From a checkpoint of a small transformer trained on Wikipedia: tied embeddings, 8805 steps.
Each number is 128 + 24 x the weight over its row's rms, rounded and kept within 0 to 255. Layers, rows and columns count from 0. Numbers have three digits each. The size before them is the row's rms in percent of the matrix's.

# down: layer 5 MLP down (transposed), 2048x512, rms 0.0495, rows 359-405, columns 384-447
# up: layer 5 MLP up, 2048x512, rms 0.0496, rows 360-405, columns 384-447
down359 098:099130119108077133125112100132156126085119128140137111116114095117119134114099122162140130136095123144133186117131130111122119156113132171096123176128133136126170082152148134145083125115152117
up360 098:098142137090155106114116141122101151148110094138122070134120120095136098127129125150141152134128103145174156135124174120172135131104116075133145076122126126096105132121160150125082109096161116
down360 094:123111137148135139097109093161130132105097136124126176148127161113125121121149140110132157088118121120148147133146098136076093111152098108152105189140097123116134159123142084160153134165068132
up361 092:109074141150123164118141113137120141133130143115100125128149149183140173149148135096095138100103075132120140161135177112100146134168125120149111098135135128122102093138155145174156147131101099
down361 092:144103105139123129123142123065100144120152138122123124137099125122138109178115150131103135132126178155116116116140102116196120083097131096090139128085088104131114156128115139103136064100120151
up362 106:135134141113133130174171093142112152126107111103155134204086114120100111145124131076122117113125148133102110117082108123159132087117115138147153144164141168146105160116122136120124123102094153
down362 093:113108148168123148136158133131137131103092080123130156122163104097111107171162116114092145129146078148176110107168151095094143142125120115167097110162062126102130143130156148160093110113122099
up363 103:120138124123101157114140143143126156104126121123095099128135153141129135134130118214158128072097112140140141139132137119112122145163136133094137160134091142149134068123148146113104085154119138
down363 091:101097131158164116126109158136174176124138132119103145141128110160124132173135149139114112176143072157107149098147107116112120111135129106143172122109141142105148143096152082122145115122150137
up364 101:099122126123147161155158122135092109138150130149142134150108137082131140124133133173162133146137104118179090106131134123120135168143174128108148141121095138142133104113144132116174082115126137
down364 098:119127119135113140136103137091133130151153121123112166110155122140131097138169142164123109169157076106117189076074114109131150149164131101146157125106110146118075131147160132157108153110130110
up365 095:105148116145105172091176103091144077145142131117133106122114156122144087125129149161145103115114125142151085118155141173112121115140129128153128118109136149071135101153118075125128176146130095
down365 092:168117149134094170138104135153101094109093110162109147164138084143121147141180150116130125110139133146124118122156133124131115147126142129135172159140144146106133146153142130100112180150138127
up366 109:155181153149134093131122141154161138099106110109082100118126107149136113142135105064149159098091132118136107130119112095130144156090090145170178127130164113109133113085110105093088118075119125
down366 097:107129115145137168096108164161126159123187139133107109132136116101145138127142108096125123120171126130190121155111136119073126161116122150144153134133130093133103150156155152161132137166104153
up367 118:145135151086128119099136115143158124127177134151156134126140132126163119107091141127109165136120093163164153169123140137149116095143100152115107098130099138086164127155151143152119085168121101
down367 158:132128159086175118130142125118142139145112169111164165127148146123131124136133129163128114120174125119161137164126121175135149152140086137129145121163134152115144142094122124127093081166124134
up368 110:153190142123148133106142123155133115135123135092164153158127149128103128148148135089092130098154090138137100168186071117146145073129154109169109147146152126104099124146165142150121151118122079
down368 109:096154136129139094118132142177118119123158145139152135108126136132121170124126137098124119146130101103136093134210088095136106083140118157142129099116104148087121139067182103151091136123147132
up369 093:140120135137145139126103133154157113162090092102113149147086143149119116084164146135115110150128157102136138110129091090151114123154144133112095141176143122112108116153116132105149141171151141
down369 098:156108112121159149159143100171099148107136157115091102112160136151108151165128134134135133135152127122161124078124111143121117153153137117135098126137170168156129108123175134129120157117120105
up370 096:117123114129135121177130159103173129156100118079123134094108143139119145104144126157138130098137146148107108136150145118153136102132097100114163122132100083135120105125123065147127127078134142
down370 098:156135132092117131085123088111156145105169112137152132152149118090104097138128133064093168102146152107171163129091131152087099120111130140138098143149134128133110124117150158138113108119103089
up371 090:125129101063113127175122170131143131116151146104100106102111088166143126101130126120155138107106186125121069116123106095131131133099154149108103106150131109118131132141099114105148119109114151
down371 087:169153122135125124120105126117169124124107128139170102106138146095123117133092090158096047130120091118121188150123127119119139084110109107155135136109172157105150110150132139125123132145126165
up372 092:116175159101110123157093101106119161106125141155151130107149091123127129123167123135127133136133085126119121139107161153127112118174145113087129095091131169081061110064131096116131090114125107
down372 087:123144106189109102133141145153119118095161138092150123142148123130126177104053154173123072132068162113101154168119135105129161184102143098144111123139131096128171125093114138165165118135105128
up373 116:142157141138124120145137083101133117153127189119149154164134102174135082163108123133187177096107114124097119139108133130125141128160146118125136147087138130143115145117106122118145137118111139
down373 103:150113159141147119124120100125127157151109135119136118190094153129123129095139101144152118109119097126121142120082104114140074156123107114160113154159161134113107134156126098104099136154140164
up374 110:127128139088139101102135125164126149160150167112125137125127121142109160089084137127135112142150153109157138131149172150073125094135123134104133118142151143144107133167120113127102094095180173
down374 115:105162112115164119136111123160113161099127156090135178164135105125123137103093125188168129133153137105127082120139132158111125158105146153120126090134139114145067175088081087065093118150146157
up375 103:164106156162145116130087119131139118127155149099137148112156129178130111133151147104107126150119096112130103091084097184103174165089090131128133146131143125129130148178185146175135122163100142
down375 102:106088163146120123136085137128120118083131140078124131106106151126074156096100182118118095131132110114104117128176124138183169099130175137104135085145181147148113135080168111125178117083143147
up376 099:102136124125109135080122144150131113149136171161142119116146126124127104137127120149123107140128133109166121158091119108118168110123115106118103133115139119159116113178107098126113124108153126
down376 101:093129133149126125103147126096143137127092086086146150133114169128078130141139140136126104147175150132130188116129057099163193138095145131149115135137111135131144156122174118137113183135126150
up377 086:130131109088093107156142108108112112149167108172119149127099129124126138126164112097121116107132137123119092156118151104121114165115142123139123130125121123127114132163085102123120119153119147
down377 090:131129145128157145101105106144153158123124146093134159142095120125159124130114111042086126132164163161157154142137138136097142107103141159120113149139124162139107118133132108135109154135164091
up378 098:106150110156157132139098122130122127094182149139174111135099131137144142121125102101128146133148155119121121108092131136125111086146127116161159144085100133102111124146135082146071109100134117
down378 097:160125116123123137083133115118132112117146131149147142106129147080094119137111161116116123090148162134133146124124106176090154075132120144140127112121102137098146141108127129123109112123109140
up379 098:118142137122103128096115137121101152130150167123153132103170103163136102076156144149142183122091141127135153098173156166125107137153104096149095145132123081171144122114126146114109139150127120
down379 083:108142128133130124164160118167101090148082087133124175134103125138141171125112104074088143139142141098159116118112124167113098090112088172157114138151160149099126126172157097141158137068128153
up380 094:120155124172126113105132103186166117127108173091069108103164101173158125118134110125151128161133120123165073143123140155135129159138096139147145095095104142163167151160113166116128083123143111
down380 087:149119142166125114147126178151135124141147133127127153090145104139127150125144129109092127166110136140134156101137106102181103141115092121168152138160099111115148144077141154105162137127151131
up381 095:142149136124150122131127181136090096112130087153155112104097125137114170140135151113145101144127167140124118070107116185125125141124142150084089095125115150148146138139088140150103119129134123
down381 103:170059114167149073129137116129113140097140112111139083124095104087147174105118121102157179152095115087166176136140088102095092077096135150140154122164105151127150093113130129115132121116115150
up382 104:120121110124140154112103104111107103154114160126127080141109127155139140171187133110132120093176154146136148102139112165139110116122071124148136115078126140104110147112131144088134136124105145
down382 094:094146118123125108118069184104118092149124075137119144116126106110130111142130127094116185147105145157143136137100143150101162149150130145114156112154081107093106165165140164100110132186137164
up383 106:121123136127161153146137107152165138103145118102099114104166171121144134145132114150135144151129118139148177160116141083117151129156156108117130121111125125089146149093104114118158097126151142
down383 099:167157110140114180122182134124145145163141153123127085137139142152157134145143146139114096124119106115104113112149115081094149162130126151113128114117121069122123105111117144119143135156115139
up384 092:151128126141155116132128143135099141108126099152115150142118113171154114096116109125117151155137163112122101103144111099129138115149108133134115120141158109140110108127116133073125147111062090
down384 099:100152076132155119161132149128121076096100128133144142171091150156137103148122115182119097119119130175107124129115100135117123169102157134148163078111108142116158149073145150099143136099135177
up385 089:186101127139173101112127105100142165149116128145100133124149125121146101185122151094140130132117127143105128097124141152148116077143098113162162134117143139154151133102126130166129085109174113
down385 095:121127128150125138117087117148126136100127120125138103166172163144168090157118104172108148148136181161068160169126120116126166221100142123116110151131123084114187152153155169107096147160085135
up386 107:133144152135144099119137122139106102121163106129096140126095095112084143136145108085125137144123086150096153074154106154110116136160118144124085155088144168136170096142117118136100129151150144
down386 099:150138136152167129100169138118134138116123096122109161134129142100089148137137107154075144108125140139144118136137108135113111124179105158102112168113133128114199134102144091113173131122121129
up387 109:093130143089166151110126101126081143167137167153136158122154086103135148153142091098119174119108118131113165164108114142171120133118114112148142135119147182102070144134128125080148160122142145
down387 103:132156101128150158099171140126102175116152128138114109152105111120141146164157066179155100172122176113140129154127133105127122167125152113126132128135113160148103098155116161123128127101119084
up388 098:141128151143129149152094129087115100136139133125105101151135138138097121117147127130129042140109152143149124147138113138132128106151105136151141105128127117149143139107107158121113112128171121
down388 088:102157143143129132109142131116123149164126112117118153145123117119128137098156090104131162155149188083183114084122116110100130088155118167124152105161112126098137129130164129112124146132141116
up389 104:167129096125131158151140122132143105133113099042164080112147087099133121076115120152114156104171114106140150115112146162130123136154176107177131085106099135118109117093162156124091120167143101
down389 091:182177106096144150107096109122152094125111088065096112187126103112110131145091136117213167144118127124122134125107131148151139079152108113156077130156150159154130120134112113145123150099111125
up390 095:156141103172125132138098091119122135122144150135137144129109083127117159146128083162113097123123151121094134162138111119125136128110152121169130151171137141149152160176117125142088114143143125
down390 094:114133069117074108114114150117108114107122092136168106138156142154148138111126119109114134157137140134109152126204116113191082105147081157128095150096083150141126116135139104150148123155116127
up391 090:099091125080116133137163121140129141124133123149135129078109100151119111144103158135162086145130115140130119149110100113147150080112158118117104071094147152127136089111103136120135084150086082
down391 095:146143154182147121138092086126167138102140129124142117133128146128127127123179120164093128116127135127096136159153127098104157096152124136082157104131104069139185144124145129122128163099131129
up392 098:099155077151134142132122138151151121115171120170136139102110166135168127136153127140175160145150134078144134134108088124149135125145110103098147152165126119152081100140174116089144144159098120
down392 108:132106119144109135112122105119118140115116135136127169102099125140085154087150169108118150089118097163112133144068081160113131144094188117122133144192192119072141163180126120126174111123114140
up393 100:098120083115129109126108123122081171142099175126140133138153141185107127147097144154142083168129095099117125155117111137105125145094115152086150139107146165118129112101130142090125109129127115
down393 098:128098112121149121130144120160161147105100090179089158116154132098148153136145139103167120117166114154126093108122092107122180098134093093089128114143097120084141125094091123136140128144134157
up394 090:108112114100104096126104137134148084097091130130107136116115165128144134112133093135145122132105117141144081114164116123148125114119110097148129136134178120163126116131119159091131102154167115
down394 090:139122120153148124062119115114138142120129130123113156103149091121116091116110149152137084095142139188093175098106151116136124181111164152099166074141122169091094145116162132151164163137141139
up395 099:114142134166137151157149119130162140122131165146112110126129067099121171104097159115100067135092088158115128157145109124077134124132118117122119133111101168125145120167162160116108147150123154
down395 089:083112127142158090110067113168089108089114110119143129149165130118137129147109140131129125118145130128150137136130120127114077153155131151138077144158148093165175126123118109129130146100103092
up396 107:099157146098099103148155114127091127100072094143125154156094112085107132121099098142140119140099123110133153124149137177079103158105086102097094134179151122157145130130117137107160135122151148
down396 095:155088142138127108108131188064132150107172122105132126147123151082112132120138109144128099158149105111132148121139142100147089163117148111130157135141099170157163136085175146134103104133108129
up397 094:086153134093136122120125074123170049089159166123101121129111119120121122113109159094115143156100186092126133147132124117105113159152127113122129114143109142127095118099122136113158092137140145
down397 090:102117106106115138109159127118122096153153101155158164100123159135117093103179126115085135118143139168099152125146102126191102172117122112107099144084101152082116126139106118109142107086134124
up398 096:110121124095119143111141140137129128136170116141142105153147171099141180114138136126186108123124107142132083107122126102118135083118116135123118121115119107129157144170141143092151123130137102
down398 092:122148151185138099114142112116150100075071129121099164125117148126118134121116100171117107106170139107144172156145123142138121175126126166189145140151143140157114133088135115150113103134132167
up399 099:131110122153119149153170098155088091141147156146161126114128118124149111141156130171140122103157090101157102136119130132116113119110149135109144109133125127154110110139157121153134081154099104
down399 091:177139112116149106151150091129134110132117155152136124145131145134143124144133165121143106132109124104133090096088131140137146155183140118056140133140089144149117086095114127097148133093083180
up400 094:105161085135153134103091120136150126175105122117136125152136099144104125145127126140123133141130155120125130108169135172108143093110152144123140094100181095091115124107155144120175100088120137
down400 093:169131123127097124134150129140176149125154123100129114131118148144131082181117142132159136126147102119110085102158113113141141195156168122185087156116099166147154136147161129154105113086117139
up401 093:124131148129070137167155121130124111145146099161132141131123133181097112085168136125146135123084154110092120120150152093128143101088116118096152112152132111122131097134120168095140123149185129
down401 093:095085090129124143151105147171118160125133126114133138140153096132101135135135108124109109141152155146115133127116164147113169204091105121153175116130125102138084114095184131120131084130141151
up402 097:115115138135141103166094111136095147161132100163135102134123137174103162153122158162114181166105093123132134108112165112148111179138147123127123108154143125128094157136128082107139140120119113
down402 096:178101093082133116107168118110177122159090112086131133118140126067153133144099108109149152119117097128162123119165133107128151114133135145129150104106144175111146126133169160100109155122163129
up403 104:135131154123071131137149129113121129106122163086174103176105121136099128114127105114068143131127113130119147104131106149147138100126156144122172113106151112096157098112097146136173122131077126
down403 128:148133127127102124104150120130137135123147161072164138162116138156144113146137120099142101152112143136139109134141138117161183138101101121093206137129137133087121132102153113112130130150109082
up404 098:163146145100099103105157154113130136101101104128052139125174132094119114136169072156162136120116132124124133126149125112119135099119082137149129141110116132128118144119113123134120102122091122
down404 101:096094129163130093143125176121113060113108117108149098155121091117107134110133081152072116158134127149161079130164106164140119192129125121135098138166150135133140080132161154105120131069102139
up405 103:116082122093152095121130122121135076110097078133121168134152157089127133125170134188135092167108135150111166148146129138108152132085119158107115139131101154163134131122088119114095107093137140
down405 104:150104111141124101146144087124137118103122114101100101176148146130150140110118110147101104100139119111130174096127132131133129113145107150153111103131156106168078152131103118182151145105142096